Each number is 50 + 15 x the weight over its row's rms, rounded and kept within 0 to 99. Layers, rows and columns count from 0. The size before them is the row's rms in percent of the matrix's.

# up: layer 6 MLP up, 1280x320, rms 0.143, rows 116-168, columns 256-319
# down: layer 6 MLP down (transposed), 1280x320, rms 0.152, rows 116-167, columns 256-319
up116 099:65 62 32 44 64 45 61 65 66 60 54 50 37 48 51 34 55 64 63 30 56 55 53 46 45 59 44 43 31 49 59 52 49 71 42 35 48 39 36 41 34 55 54 78 49 41 45 69 33 50 62 48 45 59 69 46 50 66 45 25 33 58 50 39
down116 101:24 74 69 61 53 50 62 41 25 38 65 41 45 56 34 57 44 49 44 59 56 49 53 43 70 19 63 51 59 73 37 36 37 64 60 36 52 45 27 72 68 28 55 42 60 37 34 42 36 38 67 54 25 60 54 33 33 65 47 58 53 38 43 65
up117 100:38 59 56 44 16 78 35 74 47 30 65 38 59 22 60 77 48 29 80 46 60 28 46 36 60 37 64 13 34 51 57 50 49 27 31 31 51 59 39 62 50 61 69 54 40 39 53 34 63 57 58 70 36 33 60 47 74 65 38 53 16 38 71 81
down117 100:60 74 46 42 56 43 24 59 38 24 44 66 73 49 19 57 60 51 68 48 75 45 34 79 36 61 53 49 43 64 25 73 47 38 45 52 38 42 60 45 68 91 24 55 62 34 35 65 60 54 75 63 67 48 61 61 29 44 62 57 56 48 48 70
up118 099:57 48 46 40 60 44 39 35 61 52 79 78 38 62 79 87 85 58 38 54 54 40 65 43 36 50 50 76 55 72 52 44 52 56 57 27 64 37 51 45 78 35 57 39 32 15 43 44 50 55 34 43 34 47 56 75 63 34 41 70 43 64 75 69
down118 099:43 81 48 56 59 32 43 45 33 24 39 36 73 51 62 22 53 53 46 66 44 34 43 59 66 51 59 29 50 36 57 52 32 59 65 52 30 51 46 31 63 62 49 35 19 58 30 35 38 38 63 70 68 64 37 60 39 70 64 37 50 61 63 59
up119 098:63 68 22 52 37 64 42 28 48 37 45 48 58 23 54 24 57 37 52 54 61 54 29 53 40 62 74 60 26 32 48 38 46 37 54 52 57 31 43 41 77 67 22 38 46 48 45 52 49 59 25 61 58 37 42 47 34 11 67 49 55 29 54 83
down119 101:38 45 76 73 59 77 55 60 36 77 59 34 69 46 35 83 72 42 43 78 41 57 19 50 40 37 21 32 52 69 50 40 46 49 44 69 68 47 65 60 43 41 76 41 61 68 36 47 55 48 66 28 62 32 78 25 68 37 74 53 50 61 33 59
up120 099:58 61 34 66 27 63 72 64 48 32 42 55 53 51 80 34 67 53 42 26 46 22 59 66 57 56 70 61 65 29 47 34 69 50 76 42 67 24 46 41 41 69 41 63 50 45 66 71 54 68 75 35 61 59 39 40 53 47 40 35 33 52 53 66
down120 095:54 58 41 45 83 54 48 37 41 47 64 42 54 48 58 63 61 47 28 58 73 78 51 43 49 62 35 62 41 77 87 42 62 46 69 55 25 34 54 58 68 45 44 44 36 37 45 56 22 63 30 46 73 37 33 41 38 33 49 58 38 30 64 52
up121 103:83 42 41 62 24 62 54 59 60 52 48 47 55 60 69 54 51 48 53 23 38 36 47 53 37 42 51 54 58 33 41 50 35 69 46 42 50 38 65 51 62 54 99 35 54 50 64 78 24 30 61 53 62 35 41 27 08 58 67 54 13 62 42 59
down121 100:41 54 63 65 46 43 45 64 30 50 49 60 55 31 40 57 33 54 52 60 43 49 47 88 42 47 22 39 34 53 48 46 50 60 38 26 45 46 59 47 55 40 99 58 40 55 62 28 45 40 53 35 44 56 48 59 46 58 82 36 44 57 41 21
up122 101:54 69 24 31 42 52 57 74 75 22 36 59 56 44 62 38 56 48 48 41 41 60 60 68 53 30 72 43 48 53 56 28 53 25 43 43 54 45 60 44 48 40 62 84 62 24 50 25 50 46 51 33 74 43 56 57 37 58 70 43 49 53 58 64
down122 105:43 34 45 55 47 75 42 65 79 63 63 19 70 60 48 44 50 85 36 54 66 56 53 27 33 41 82 35 72 23 33 67 59 41 06 52 64 80 30 70 41 44 61 17 56 43 33 40 46 49 49 61 49 42 39 43 66 37 42 70 50 59 60 71
up123 089:39 49 61 55 70 59 09 32 26 58 64 01 80 17 37 64 72 41 49 43 70 44 46 37 58 49 48 44 58 79 74 28 69 33 38 77 51 39 52 43 76 71 51 45 67 59 67 26 69 62 44 30 46 34 49 47 52 44 34 51 43 52 37 43
down123 092:82 55 44 61 32 49 66 60 80 50 74 58 62 43 31 39 54 75 70 67 48 65 35 44 54 55 50 59 30 11 25 60 48 50 56 51 47 55 30 48 40 46 24 27 49 42 57 62 41 68 63 44 53 33 35 62 38 49 72 30 48 62 84 43
up124 102:64 57 88 55 57 46 41 46 44 30 61 46 48 43 56 43 60 56 30 63 43 59 30 48 56 47 58 43 73 54 54 52 66 22 70 46 80 59 68 28 44 58 40 31 37 52 31 79 28 63 94 61 26 54 92 58 42 67 56 57 23 49 59 66
down124 103:48 50 71 63 35 55 35 28 60 30 36 61 39 53 61 62 54 55 35 60 30 48 23 58 32 20 58 26 37 51 68 56 46 53 48 61 37 47 49 59 77 51 24 31 44 70 42 07 45 73 43 33 19 54 58 57 71 57 59 57 76 49 45 61
up125 099:67 24 39 59 30 46 37 41 47 48 54 59 75 46 45 72 57 39 27 81 46 56 48 54 37 54 73 65 51 60 54 65 65 46 56 40 59 45 54 63 50 55 37 52 71 77 19 35 39 49 38 58 31 61 66 52 45 17 15 55 45 46 51 41
down125 100:39 64 58 38 25 42 53 65 52 65 51 71 09 79 34 47 62 51 44 67 48 71 58 17 41 63 37 52 33 40 17 73 45 51 56 36 61 42 72 69 41 89 64 70 40 50 40 44 54 65 38 37 61 73 30 55 47 30 57 44 71 40 46 92
up126 098:35 32 56 56 70 57 56 54 57 47 58 52 38 58 37 60 53 70 52 37 68 66 56 34 76 25 26 86 49 43 51 41 65 49 70 57 68 53 49 65 49 48 53 54 28 44 64 36 75 49 44 48 47 69 41 57 39 64 44 53 34 57 63 60
down126 090:66 48 49 46 50 59 72 70 57 55 66 59 42 42 38 40 58 42 54 53 39 43 28 66 43 90 79 45 50 39 65 29 59 66 37 69 39 40 36 34 76 44 36 62 53 40 43 43 58 36 46 84 51 57 78 68 78 58 41 51 41 30 52 55
up127 096:44 26 25 32 45 55 39 54 30 49 43 34 45 41 64 58 78 77 50 56 51 28 52 60 36 56 75 41 30 47 48 46 53 55 30 59 34 76 47 61 50 66 75 58 37 55 53 16 20 58 30 52 77 66 60 43 38 63 45 33 38 42 53 47
down127 098:65 59 54 58 44 65 57 74 69 74 65 40 48 58 67 74 41 73 65 51 58 48 46 30 38 55 40 77 66 63 41 38 46 72 62 23 26 35 29 24 49 37 15 30 65 14 31 51 72 26 58 64 50 36 52 55 68 57 39 62 53 38 62 45
up128 100:41 43 32 54 57 56 50 57 47 41 39 50 29 44 56 58 46 64 32 40 81 55 10 70 67 62 43 41 66 50 57 48 73 61 48 52 86 74 59 77 70 51 68 61 55 44 59 46 74 64 73 38 58 53 54 60 71 58 53 56 42 43 46 45
down128 098:62 23 49 21 68 57 44 51 40 68 50 75 48 73 37 54 50 30 46 59 44 60 50 49 55 75 59 57 23 54 56 55 31 72 48 38 55 27 75 25 52 40 36 71 54 32 49 45 59 75 61 31 67 57 42 76 45 37 24 15 24 53 36 43
up129 093:66 54 29 54 27 41 62 63 52 39 82 48 58 48 83 62 61 12 59 61 30 43 66 57 48 50 41 44 42 52 60 44 48 44 68 45 49 52 46 52 60 41 59 51 72 55 35 54 37 68 67 60 53 59 58 22 58 20 52 68 46 55 56 54
down129 092:59 43 47 37 54 81 67 39 77 48 41 68 48 46 54 21 40 57 38 50 35 61 44 73 56 45 61 52 59 86 35 23 53 47 36 80 49 38 70 61 44 50 59 53 37 79 80 29 73 35 49 61 62 41 50 59 47 59 70 48 60 30 31 55
up130 097:18 65 22 47 45 50 50 44 44 48 49 44 48 71 66 31 72 61 54 35 12 67 61 75 57 36 41 60 50 63 59 58 52 90 73 49 41 54 29 51 19 59 39 55 42 53 30 50 29 58 60 39 74 65 30 40 58 25 37 33 67 64 51 58
down130 096:38 38 61 31 44 43 33 45 48 33 35 52 64 54 40 33 56 34 44 53 42 54 56 32 14 87 67 59 47 58 12 35 46 47 63 52 86 20 44 33 59 63 38 53 59 47 31 46 51 47 43 61 40 30 69 50 51 61 52 45 48 55 66 28
up131 087:55 42 69 34 73 65 74 37 51 64 47 32 41 61 71 33 34 54 68 28 42 36 72 16 51 46 44 26 51 60 68 50 47 68 65 28 46 31 31 65 52 41 37 49 38 72 37 44 26 49 40 58 62 53 31 25 36 56 38 80 66 42 57 48
down131 088:87 62 32 90 43 47 57 83 59 27 44 71 55 61 21 34 69 33 55 69 48 34 55 85 44 65 38 64 34 11 51 52 60 35 36 39 23 46 49 47 32 69 52 40 62 57 32 43 74 51 44 51 45 41 53 62 64 51 46 55 21 59 38 49
up132 099:64 62 43 34 77 52 68 56 62 49 60 32 55 60 54 53 58 24 62 77 22 67 57 46 15 47 38 75 51 48 59 36 42 45 57 60 79 51 39 58 33 45 75 38 29 30 66 48 72 58 42 69 41 46 27 27 34 48 42 53 61 55 49 28
down132 092:61 45 45 58 46 25 47 30 41 71 36 40 60 42 60 40 72 45 60 46 23 54 36 77 25 44 35 36 42 26 44 35 59 38 27 47 46 48 59 49 24 52 52 67 48 45 49 56 63 47 63 64 38 66 61 35 36 47 45 29 28 35 31 45
up133 112:22 48 50 49 27 56 58 58 60 46 16 47 33 61 57 33 32 41 93 37 39 32 40 58 26 55 47 57 64 51 54 58 34 57 32 53 46 46 42 30 42 31 62 49 75 52 52 29 48 79 49 06 83 48 66 60 92 58 57 73 23 56 85 46
down133 108:64 47 62 29 49 45 60 54 71 27 34 61 48 47 38 67 58 21 73 37 21 30 67 64 34 17 52 55 91 52 69 41 46 66 35 49 44 36 46 54 64 29 44 58 62 69 52 57 52 56 23 35 44 47 19 53 48 62 62 52 26 60 82 75
up134 099:58 46 45 43 71 52 43 32 38 50 46 69 21 38 55 52 65 39 54 43 72 32 37 30 48 47 38 66 67 50 43 34 60 54 68 63 80 24 34 42 44 44 52 27 55 71 59 58 61 55 40 72 61 72 28 60 54 70 40 57 56 40 31 47
down134 095:37 53 31 66 34 52 38 71 44 46 53 67 50 66 58 38 60 74 73 45 23 66 64 30 45 47 54 28 55 44 85 67 46 32 60 53 46 45 61 76 55 32 44 81 49 51 44 27 29 43 51 34 66 60 24 67 82 56 61 49 37 42 53 38
up135 121:60 45 68 42 37 69 67 78 67 35 54 52 45 79 40 31 49 50 59 42 68 48 50 34 63 79 31 63 45 64 46 53 34 50 52 44 44 61 34 65 31 67 62 47 36 52 44 56 46 55 34 55 74 57 38 64 20 47 29 61 30 46 40 24
down135 130:40 48 64 52 53 57 49 70 41 45 48 57 34 27 54 39 51 54 38 71 44 62 50 53 37 85 34 72 62 78 45 22 32 64 43 45 34 63 20 58 49 64 48 17 10 62 61 63 59 74 55 39 36 28 60 32 56 61 42 54 48 53 30 41
up136 098:56 53 58 76 72 50 42 47 64 52 34 46 66 61 42 77 38 54 54 24 53 49 56 56 63 80 42 58 72 65 59 38 35 59 43 38 38 60 51 62 43 49 64 58 62 43 62 41 57 48 61 46 25 39 52 77 54 49 74 56 35 29 22 63
down136 102:13 59 62 41 78 79 22 07 51 48 71 47 55 54 63 34 42 81 60 62 77 44 46 48 43 73 37 25 55 44 40 37 45 49 43 40 50 49 62 57 65 52 46 46 52 78 34 55 82 40 47 13 44 68 36 55 66 52 37 56 70 35 44 59
up137 087:56 73 46 39 51 50 30 56 69 43 23 37 52 74 61 76 58 34 48 43 58 40 61 66 53 35 63 52 99 48 30 47 43 54 87 67 74 48 70 51 48 36 68 66 52 41 50 45 49 54 37 37 43 57 50 48 52 54 25 47 55 56 50 42
down137 097:53 39 32 46 44 34 61 55 56 53 64 45 54 42 41 62 61 59 31 39 51 64 52 11 48 52 44 68 34 51 80 51 62 58 37 47 24 62 41 61 44 58 58 52 21 65 54 39 57 46 56 55 52 63 38 60 47 29 62 52 57 73 58 54
up138 099:70 66 63 58 44 49 69 43 39 38 63 47 31 21 22 37 58 71 30 57 50 49 58 82 48 67 52 75 37 51 64 38 56 58 53 25 55 65 63 44 23 54 54 64 60 57 49 60 55 47 59 39 35 50 49 49 78 62 59 36 38 53 70 45
down138 101:75 44 44 57 53 40 44 51 73 27 36 39 53 44 00 55 49 33 44 42 59 31 52 67 49 43 25 37 52 21 41 71 48 45 42 35 39 39 64 44 56 65 61 65 65 43 46 79 28 54 68 13 30 40 33 36 48 68 53 54 69 26 54 26
up139 094:38 46 29 59 33 56 68 35 51 47 38 44 57 48 57 40 53 49 31 46 74 32 60 90 32 52 31 66 38 50 32 60 60 43 38 73 42 48 51 38 52 47 60 49 26 69 31 65 27 31 60 35 60 66 35 87 47 30 47 57 40 64 36 57
down139 100:56 18 51 42 44 50 41 42 34 61 35 50 38 59 44 61 65 48 68 33 55 66 42 43 34 80 52 59 46 60 52 71 56 39 54 23 72 31 44 37 66 33 52 72 50 47 69 67 41 48 49 27 29 35 37 44 30 48 52 29 45 56 19 52
up140 087:67 55 59 37 55 47 32 38 49 74 64 66 47 33 39 45 48 62 22 51 26 26 46 43 82 51 55 49 32 49 64 61 36 80 71 56 59 32 62 30 52 51 67 65 47 64 44 82 63 58 46 30 62 52 43 72 32 27 54 67 51 80 44 54
down140 095:26 57 47 56 55 69 35 36 39 45 43 64 44 69 43 44 61 39 44 54 77 61 39 28 32 55 50 48 86 50 23 34 34 59 22 59 37 36 43 46 36 47 44 45 54 32 80 32 35 58 55 49 18 64 65 41 79 54 50 54 48 36 45 49
up141 095:56 33 54 22 29 19 76 67 40 47 63 62 69 52 93 28 73 43 21 56 46 52 38 59 50 58 50 69 27 42 53 46 82 60 37 51 56 42 48 36 60 30 51 58 44 43 32 55 58 53 52 32 53 56 51 45 95 60 59 73 47 72 56 50
down141 097:55 55 47 52 51 39 48 53 41 43 34 44 40 61 43 61 33 52 40 63 65 12 56 34 56 22 46 63 34 39 32 44 85 42 68 47 75 54 38 65 51 21 36 34 57 68 22 63 88 54 59 55 39 75 59 59 65 37 71 36 61 51 47 56
up142 102:37 45 65 67 69 64 75 64 26 40 52 37 36 73 78 34 42 45 42 35 37 55 46 33 40 43 34 63 46 33 27 29 66 26 93 59 49 87 52 31 57 27 71 15 47 57 62 55 55 77 40 58 52 68 57 62 27 60 51 32 26 30 40 63
down142 105:57 52 58 74 54 42 67 87 22 32 50 36 08 53 55 46 32 30 29 51 35 64 57 57 52 47 43 51 50 55 39 47 42 56 57 41 32 46 97 65 21 37 53 83 49 54 29 29 45 41 44 74 81 36 71 60 59 70 73 51 58 82 56 53
up143 112:61 64 58 49 63 41 53 37 67 68 67 72 65 12 42 44 49 05 31 37 65 71 47 70 56 80 62 37 65 66 63 61 51 14 16 50 53 45 41 24 50 49 51 47 61 39 58 46 38 64 59 55 43 43 72 43 49 62 53 53 67 44 62 58
down143 106:59 54 59 29 45 34 38 35 34 17 25 76 37 56 45 64 65 44 71 50 69 59 61 48 51 24 78 66 38 69 43 56 69 40 60 55 57 54 62 12 29 65 22 76 57 20 45 37 41 44 49 40 55 61 69 71 50 35 72 51 64 30 68 61
up144 101:58 61 16 40 36 61 61 62 53 61 45 51 42 41 56 55 31 64 57 34 43 06 43 53 27 54 34 41 48 51 45 27 41 39 48 71 47 44 76 33 63 79 60 47 50 48 75 67 28 24 59 73 57 39 42 47 60 59 26 16 26 69 26 45
down144 092:84 52 79 52 60 54 62 42 51 80 61 38 49 51 41 41 49 65 65 40 67 71 36 28 46 42 40 48 49 37 43 37 58 64 55 57 68 59 48 34 45 39 29 43 56 41 42 42 47 28 35 58 39 52 45 31 34 56 53 79 42 69 41 36
up145 095:21 57 63 47 76 32 54 68 83 36 40 36 61 63 50 51 40 27 48 59 40 72 38 38 60 69 42 64 43 45 65 63 53 69 59 31 46 65 37 54 43 38 44 41 81 58 42 78 14 25 59 48 69 60 27 07 48 33 55 59 59 32 47 40
down145 089:38 58 36 37 47 53 43 37 41 52 43 63 52 25 56 55 44 77 60 42 57 64 53 27 33 47 42 52 60 34 25 65 49 62 38 45 68 49 55 41 82 60 34 54 43 53 61 53 36 57 55 55 32 59 54 45 56 61 41 31 68 69 77 69
up146 097:23 37 69 63 70 40 56 24 44 00 64 67 43 49 26 49 49 40 68 49 54 51 66 55 62 63 41 56 33 38 45 61 53 52 34 06 52 63 41 40 35 44 27 73 56 47 49 54 49 48 85 53 38 39 83 39 39 46 43 75 59 62 55 72
down146 097:62 76 43 61 42 56 52 55 47 35 57 70 63 43 19 58 31 43 40 24 44 68 42 63 51 50 45 48 60 64 39 89 39 41 58 48 30 19 56 66 66 57 79 48 67 82 46 49 32 51 47 60 49 37 39 28 38 34 66 17 41 58 43 48
up147 111:44 38 48 40 91 25 19 49 67 44 46 30 72 53 56 48 66 58 54 40 72 57 70 60 75 80 59 35 34 37 64 46 49 50 42 50 43 52 41 60 61 65 67 40 32 68 47 46 33 31 21 67 79 66 34 40 56 61 65 72 83 24 34 66
down147 113:50 51 71 44 48 43 40 29 50 54 58 52 19 46 31 37 49 53 25 60 52 30 63 64 28 38 39 35 21 23 10 55 23 77 36 57 59 63 63 62 74 54 57 60 41 41 95 48 99 61 53 70 60 43 50 41 35 55 47 49 48 50 38 84
up148 108:25 20 46 47 38 53 67 58 53 75 62 53 62 54 69 47 62 65 45 40 50 40 67 25 43 69 46 41 34 47 57 32 43 60 56 37 64 36 47 83 28 65 58 46 55 59 43 60 39 53 41 70 93 39 74 34 52 49 55 63 42 54 35 52
down148 097:42 36 33 14 66 39 61 61 44 35 31 38 59 50 42 74 56 64 67 59 67 39 42 60 65 51 61 50 34 45 54 56 39 49 38 61 73 47 54 57 21 37 54 62 64 63 40 60 48 50 44 44 57 25 29 53 53 55 34 57 91 57 67 57
up149 103:56 56 68 47 66 39 68 65 17 55 43 38 58 46 51 41 62 18 47 69 48 53 42 46 66 37 45 65 41 59 66 39 61 67 59 57 50 49 37 71 36 17 42 64 37 54 09 27 67 75 61 61 61 59 55 42 50 70 56 70 62 64 58 71
down149 111:24 36 57 57 41 56 47 58 57 49 54 47 59 58 69 63 33 45 53 56 50 65 67 38 55 63 08 52 29 27 53 40 21 25 49 46 63 63 68 66 31 55 38 53 35 17 30 47 62 36 44 59 69 00 61 55 53 68 62 58 69 61 56 50
up150 095:46 80 42 78 34 60 49 62 65 69 37 63 33 40 33 49 39 86 51 73 72 17 47 66 72 35 42 45 47 52 63 69 46 56 34 60 50 44 48 70 76 78 71 41 21 57 55 53 46 43 65 61 29 16 73 14 55 42 45 46 35 99 51 58
down150 091:57 41 66 41 50 23 32 66 45 57 37 67 52 51 56 71 44 45 65 42 42 54 53 49 58 22 60 69 49 64 70 32 69 77 51 41 50 28 68 63 26 40 59 47 83 41 31 50 10 53 61 51 62 52 40 23 54 44 42 56 52 86 65 60
up151 109:35 64 52 49 63 64 34 19 51 45 21 65 78 21 53 59 68 34 86 57 35 68 49 28 59 57 69 65 65 51 69 26 60 60 34 42 48 43 37 17 49 67 73 39 52 69 61 35 68 33 51 96 60 57 90 40 48 29 29 29 63 61 51 40
down151 110:57 43 29 54 64 57 40 35 46 65 17 39 48 38 53 36 49 37 54 57 48 44 43 53 34 52 35 47 54 61 51 17 65 32 59 09 55 68 50 58 21 32 51 32 38 74 50 55 53 58 38 60 56 42 95 76 52 64 57 57 28 60 47 28
up152 098:49 58 55 48 46 52 60 57 32 70 74 63 56 48 44 81 55 59 56 35 62 51 53 55 55 36 52 64 54 64 28 57 73 51 57 42 54 48 59 60 74 69 58 74 30 77 51 38 48 28 50 74 46 36 66 54 49 40 51 34 22 86 46 39
down152 096:50 31 42 55 65 40 45 65 53 31 33 76 40 29 32 74 54 37 29 58 44 57 32 40 55 22 54 56 40 61 54 53 38 43 40 77 60 42 61 66 44 48 44 35 45 32 44 58 56 34 38 32 82 53 29 33 15 45 41 57 53 58 40 59
up153 104:83 69 53 64 54 43 58 63 53 56 28 43 42 31 55 54 51 28 52 58 43 62 54 31 45 37 38 73 86 61 48 66 47 63 56 27 44 57 61 42 50 43 22 22 23 09 66 30 63 58 45 51 55 40 48 54 51 47 53 33 52 37 58 53
down153 101:46 31 31 20 33 58 51 63 52 57 62 58 53 59 33 75 55 78 49 45 56 41 73 68 99 66 65 75 24 87 39 46 75 70 73 79 46 58 34 48 17 58 44 62 66 42 68 56 42 78 62 61 59 67 25 55 45 43 54 80 62 56 51 52
up154 102:59 35 31 58 69 78 69 57 41 49 28 49 35 31 37 54 28 90 37 66 39 15 46 44 81 52 87 37 45 37 61 72 36 45 63 45 43 53 44 64 57 51 40 40 59 73 52 67 40 10 61 57 42 28 48 86 39 36 63 34 73 68 50 58
down154 099:71 63 54 61 17 60 45 28 51 36 57 34 68 29 30 66 38 55 39 70 41 55 26 57 46 61 35 41 53 48 40 38 51 66 64 54 58 54 59 40 55 61 55 59 68 61 71 25 60 65 54 34 61 40 46 57 43 48 54 36 60 40 65 50
up155 099:51 37 48 68 68 43 67 19 42 49 61 32 62 52 57 53 39 63 80 45 65 43 30 41 60 13 55 60 43 71 44 73 62 28 69 45 75 51 38 46 40 43 52 57 27 48 43 78 50 42 58 62 50 52 50 78 57 58 84 53 52 54 61 55
down155 112:80 38 25 69 48 53 33 38 76 52 67 62 62 42 36 24 64 44 30 53 52 54 44 67 41 33 36 45 38 69 66 62 62 75 53 57 49 61 57 71 60 62 53 65 69 36 34 42 58 50 64 42 78 68 45 39 51 51 36 57 11 68 72 55
up156 115:36 61 32 38 40 55 51 59 49 62 45 52 63 76 77 52 51 67 36 37 76 52 41 38 46 36 41 45 53 45 46 43 45 47 61 53 47 57 43 82 64 79 49 35 36 53 56 43 36 35 52 49 62 53 50 62 33 64 48 40 22 61 65 73
down156 092:58 78 51 29 72 40 70 92 44 58 64 35 49 66 31 36 66 54 28 62 60 44 53 49 61 63 44 26 61 36 39 51 38 29 70 22 41 33 82 48 58 82 44 58 60 55 49 49 24 37 47 45 47 56 61 36 67 42 66 49 77 61 32 53
up157 094:58 67 77 54 52 45 63 51 27 49 43 36 43 55 60 45 60 66 45 52 52 50 52 60 26 41 58 57 34 35 62 69 51 52 38 40 47 48 28 46 47 37 28 42 27 28 33 38 68 31 61 64 33 00 41 56 21 31 20 64 56 78 34 65
down157 110:50 53 72 68 48 72 67 55 49 39 48 51 55 49 47 44 50 67 30 38 64 41 45 77 21 58 68 79 53 58 37 41 55 62 30 54 72 61 44 62 48 31 48 76 59 38 39 68 66 41 43 49 80 42 58 73 39 39 55 37 51 50 75 49
up158 095:32 56 36 59 46 45 52 16 43 32 50 57 31 56 44 63 47 66 67 63 59 28 47 32 48 33 62 24 37 63 27 50 31 30 51 58 47 40 47 51 55 63 53 48 56 66 52 59 53 40 39 54 63 50 62 94 56 62 61 22 72 29 60 39
down158 103:39 46 57 85 45 22 52 42 30 29 48 40 35 47 35 76 59 74 50 38 35 45 63 72 73 58 58 54 31 49 35 46 37 47 64 60 58 54 49 52 63 52 64 37 36 46 42 43 39 42 33 30 53 46 59 66 40 49 77 55 58 55 49 75
up159 094:48 58 44 46 23 58 51 45 39 45 57 39 53 31 86 38 34 30 59 50 48 46 32 60 62 69 47 65 68 51 50 55 58 15 59 79 22 39 58 59 56 35 44 77 50 40 31 15 40 22 63 38 34 68 18 69 60 46 54 23 40 52 68 27
down159 096:44 50 41 32 62 49 55 54 77 43 47 56 40 56 70 53 74 35 44 46 56 50 69 40 23 43 24 48 46 50 45 39 73 52 62 35 73 51 47 74 49 64 72 43 82 74 57 37 48 52 63 62 95 34 36 64 78 37 56 51 62 80 41 75
up160 105:66 55 29 26 60 50 52 48 77 33 26 27 26 52 75 47 51 16 84 42 44 55 55 32 51 41 31 65 60 55 34 81 67 50 51 48 65 16 72 56 51 50 54 57 55 49 67 39 60 51 63 51 21 56 46 43 45 45 16 52 54 27 42 30
down160 101:33 34 62 41 33 63 29 65 43 61 45 42 59 44 66 34 72 72 37 68 40 47 56 29 64 59 65 25 66 39 42 45 32 43 58 24 47 81 80 33 62 69 51 61 31 49 67 23 63 74 54 23 53 49 42 50 53 53 50 50 46 76 44 17
up161 102:42 78 64 48 47 68 54 47 50 39 83 24 56 49 73 67 26 60 84 86 39 64 39 97 50 31 64 54 29 34 44 17 36 79 33 71 51 57 64 64 35 39 42 51 42 69 38 63 40 84 42 53 46 65 74 63 55 82 54 33 63 26 65 47
down161 103:14 62 43 49 60 45 57 52 48 36 64 61 55 21 59 34 56 67 60 36 53 60 51 31 48 66 42 65 39 53 59 68 31 29 65 44 59 43 55 66 48 45 53 44 59 56 69 57 20 30 48 55 32 47 65 49 22 56 62 76 49 68 39 61
up162 105:38 51 70 27 54 41 64 44 42 67 30 39 72 38 53 68 54 49 05 26 49 71 53 36 37 60 59 52 47 88 53 73 35 49 45 53 44 56 49 33 57 52 71 32 34 42 65 31 61 42 63 42 51 54 58 70 19 65 56 58 48 65 36 29
down162 102:66 41 54 47 32 34 48 58 23 34 51 34 51 34 35 56 40 41 29 87 54 70 33 61 52 53 39 41 33 44 41 58 72 64 21 28 51 42 45 70 33 21 57 53 60 19 68 21 38 44 71 65 28 68 36 66 55 67 48 68 25 62 37 72
up163 095:61 57 44 26 41 42 47 63 37 37 48 64 61 37 56 56 29 31 54 38 47 70 47 60 23 72 62 59 31 45 37 58 54 16 45 34 59 34 40 60 74 58 69 36 50 66 37 53 43 26 56 28 63 35 57 46 57 47 34 63 65 19 54 31
down163 096:11 50 51 47 51 44 60 32 46 65 36 32 74 47 37 51 73 52 31 67 32 35 39 05 56 42 54 63 35 56 58 50 68 35 42 49 43 75 47 37 50 37 50 39 53 53 58 52 62 47 47 66 58 35 41 60 62 30 53 50 40 28 31 42
up164 107:43 68 31 56 69 61 54 21 26 66 45 32 33 58 60 63 39 58 53 59 30 62 81 24 84 38 64 29 42 46 68 73 46 81 24 35 19 25 27 44 37 05 58 36 47 52 69 34 38 34 79 60 41 36 63 27 65 33 56 48 53 59 68 35
down164 107:74 44 51 46 73 30 61 58 56 63 51 47 36 58 70 37 72 53 63 44 70 66 27 62 58 72 58 74 59 36 69 54 66 63 34 21 52 49 38 54 54 47 49 41 71 42 50 52 43 62 43 39 57 37 61 52 38 42 16 72 79 53 22 57
up165 099:80 25 58 41 39 34 36 49 79 58 70 71 33 65 44 52 47 52 59 52 20 35 43 63 46 52 38 62 68 61 40 36 57 26 37 58 67 68 36 52 70 56 32 50 50 26 30 34 43 38 51 46 57 72 59 47 45 48 71 47 41 35 41 46
down165 098:27 67 40 31 70 56 48 53 67 47 34 45 60 69 45 89 24 47 25 62 46 43 75 61 26 65 58 21 41 49 62 30 56 54 65 39 45 47 55 32 37 47 54 56 58 50 49 48 46 50 23 58 48 52 51 30 48 50 43 41 40 60 46 38
up166 102:54 53 56 22 67 45 83 35 40 27 38 48 58 55 51 38 51 62 36 52 33 38 44 63 20 32 43 67 63 39 65 61 56 34 59 33 50 54 48 40 60 37 48 47 44 83 82 62 25 72 46 70 60 53 32 51 71 59 48 49 43 50 67 72
down166 097:37 42 34 37 68 74 19 49 63 65 68 89 35 75 71 37 50 50 58 48 39 61 56 89 48 44 58 48 43 58 55 33 66 33 53 52 63 62 26 70 82 22 83 56 70 34 38 55 31 83 48 54 65 54 64 50 49 55 33 51 75 57 19 51
up167 105:46 55 67 54 63 45 70 69 44 70 49 53 16 84 66 41 70 60 55 50 38 48 52 69 71 44 47 79 61 43 41 45 62 76 59 55 31 42 57 66 44 60 26 32 45 43 33 58 44 43 67 59 54 34 75 62 46 64 47 26 39 37 93 23
down167 110:43 48 73 63 38 62 53 66 75 47 54 50 52 54 57 53 50 66 46 52 42 42 74 42 89 58 71 35 39 59 60 75 16 50 53 26 44 99 46 40 71 68 46 47 33 62 48 58 55 47 34 89 17 49 59 54 67 87 50 34 46 28 58 36
up168 093:53 52 60 39 35 48 48 54 58 45 29 44 25 44 53 54 55 53 46 45 62 58 71 55 49 61 69 41 44 39 42 26 56 67 36 52 28 50 52 51 57 62 42 78 54 29 58 82 60 52 68 40 55 40 51 64 50 64 70 59 47 63 59 62